Weights of a small GPT-style language model, trained from scratch on English Wikipedia.
Size: 13 layers, width 192, MLP 384 GELU, 4.06M parameters.
Architecture: LayerNorm before each block, no position embeddings, ALiBi.
Training: a variant of Muon for these matrices, 96M tokens.
Each number is 200 + 30 x the weight over its row's rms, rounded and kept within 0 to 999. Layers, rows and columns count from 0. The size before them is the row's rms in percent of the matrix's.

# layer 6 attention key, 192x192, rms 0.0564, rows 0-21, columns 128-191
087,202,199,173,176,203,224,193,224,269,211,149,224,227,226,201,195,213,254,200,223,209,174,208,179,169,194,166,183,193,224,172,187,204,197,220,170,189,221,222,199,211,202,214,187,217,184,284,253,223,197,223,257,143,167,157,234,194,165,119,221,195,184,159,223
081,286,214,179,208,279,244,213,206,158,226,191,218,217,201,241,218,207,190,158,185,222,176,184,169,203,222,195,152,200,187,174,234,182,208,185,188,250,194,195,154,231,224,174,244,197,193,185,215,227,163,228,178,222,196,169,204,210,221,213,177,122,169,244,233
081,199,204,210,163,212,202,176,188,216,197,162,168,267,200,242,155,185,235,261,207,179,168,207,228,174,185,196,118,220,264,226,163,251,233,193,189,249,226,211,215,208,207,216,206,187,205,214,178,177,179,246,216,194,206,243,165,172,229,189,179,216,221,184,222
081,255,245,208,191,163,243,223,219,168,174,182,225,221,215,202,167,222,185,219,201,174,192,219,137,239,200,184,122,155,211,217,235,230,233,185,163,204,200,158,227,229,165,176,222,218,241,154,176,183,243,237,181,172,164,195,207,305,155,219,230,150,225,198,191
078,139,232,209,268,166,189,218,207,159,189,213,213,195,214,179,113,221,242,260,193,224,179,227,203,187,241,163,133,213,191,212,177,199,194,246,188,195,145,230,162,234,225,166,175,225,211,219,173,252,200,150,221,228,174,183,160,249,244,217,180,138,214,194,221
083,234,165,176,191,140,181,166,224,186,243,206,197,205,204,176,158,196,196,193,193,213,153,231,238,153,242,227,219,202,232,215,149,177,215,212,220,144,214,167,250,193,247,193,153,203,207,205,172,214,229,204,152,213,205,183,200,189,217,223,223,179,170,238,171
083,169,168,146,223,214,163,168,165,208,227,142,220,182,196,228,223,185,184,173,191,230,227,228,210,250,208,229,201,186,162,196,248,220,195,210,186,216,226,174,273,236,185,202,193,210,206,204,194,170,209,211,166,197,236,118,160,236,183,191,203,257,204,182,211
082,204,245,204,203,275,200,187,224,205,176,169,210,251,214,208,241,238,128,172,219,161,224,160,191,224,214,223,114,170,270,175,160,222,205,210,183,158,167,241,212,235,201,221,221,183,280,211,193,239,222,212,170,192,203,151,168,148,176,201,177,221,198,229,191
085,211,239,186,169,146,246,194,187,162,194,254,234,240,200,162,121,202,245,183,192,217,182,215,217,215,211,227,218,235,193,231,253,196,205,212,172,212,226,214,206,162,206,214,197,140,243,218,160,249,192,235,209,230,204,230,178,148,222,262,234,167,239,256,184
083,193,228,232,170,192,162,209,210,172,125,180,198,190,180,138,205,200,195,190,214,191,218,190,195,236,177,193,207,170,214,215,168,163,188,173,190,219,192,230,250,248,273,198,226,242,218,177,204,135,180,194,192,144,247,192,152,171,177,228,235,196,176,157,176
085,213,195,150,247,215,215,230,212,177,209,203,201,199,161,183,253,233,285,246,200,200,250,223,194,244,262,198,137,221,199,202,142,195,173,172,223,220,215,195,210,202,197,204,257,235,264,228,205,208,243,173,195,220,169,246,204,218,217,162,253,228,221,194,136
084,125,184,180,230,212,184,210,197,172,165,203,184,190,203,164,167,157,202,184,214,179,245,231,216,220,195,199,177,217,176,164,158,175,261,202,211,263,242,207,156,252,262,199,158,229,221,203,200,245,192,299,174,198,200,205,226,237,210,199,255,216,173,190,154
082,166,225,190,195,212,187,191,204,176,191,283,263,192,211,192,127,233,183,201,166,196,242,184,206,242,199,205,212,203,232,192,218,185,133,196,207,233,217,232,239,216,180,213,233,169,209,211,201,156,211,207,246,144,189,201,161,225,177,209,187,205,219,193,239
084,186,176,149,198,200,225,193,225,175,157,193,196,178,216,192,135,225,165,199,266,176,207,298,128,211,157,199,206,258,150,195,157,185,183,194,224,193,251,215,217,256,213,215,208,174,189,182,211,234,180,147,184,206,177,211,254,219,213,180,145,191,234,200,216
083,219,204,239,161,224,239,221,171,177,208,173,246,191,155,200,176,206,221,202,229,166,221,236,246,220,283,236,193,216,182,206,174,201,155,192,151,162,152,257,209,220,173,163,224,224,169,219,202,231,205,200,251,193,188,230,215,173,224,212,202,183,180,194,188
084,186,225,207,204,240,177,184,219,219,208,201,172,219,189,212,162,226,174,255,207,241,164,210,221,176,254,195,253,164,179,244,198,155,202,160,250,245,224,181,244,199,187,188,174,184,218,242,198,196,225,162,212,227,217,193,268,188,181,205,198,160,220,154,179
081,201,180,242,165,179,141,206,224,203,235,229,226,208,198,190,172,213,204,224,215,210,221,177,143,237,232,159,124,216,195,215,172,146,210,149,199,214,222,170,185,146,173,163,192,197,188,228,197,261,198,198,230,222,190,216,251,226,210,228,179,247,192,231,168
085,198,231,186,206,249,201,215,158,190,213,207,150,164,214,211,123,236,250,168,213,167,159,222,213,229,218,225,245,204,180,233,194,170,212,179,212,182,242,196,173,227,168,169,213,235,211,230,224,182,141,192,207,245,161,243,150,240,176,225,250,227,224,241,201
083,175,185,248,206,212,222,201,214,128,266,181,163,231,211,168,213,208,180,243,215,156,182,201,225,176,228,188,195,241,209,117,221,194,175,175,182,244,251,199,184,255,238,229,164,199,237,211,222,236,213,215,198,205,199,204,172,237,212,229,190,155,187,169,149
081,205,203,283,197,222,231,214,156,221,234,243,153,204,140,217,182,215,238,215,120,169,265,167,242,224,202,205,225,184,179,219,242,226,225,195,149,229,211,210,185,172,227,214,196,250,180,172,179,173,200,163,163,239,195,158,195,225,165,168,151,184,219,177,201
084,188,236,162,160,251,204,198,166,272,189,159,184,235,212,224,181,223,157,221,190,217,192,211,196,153,163,168,201,306,211,230,196,203,181,149,200,171,182,195,196,233,156,167,250,209,195,187,175,186,231,206,212,228,227,222,197,243,241,174,196,216,214,207,207
083,178,205,152,197,219,211,146,226,208,192,232,209,247,169,253,224,189,240,183,181,192,218,241,187,214,164,205,234,217,145,258,171,228,197,165,189,160,148,258,149,228,183,229,183,194,257,271,156,144,161,208,203,161,137,180,188,249,194,214,217,202,221,217,233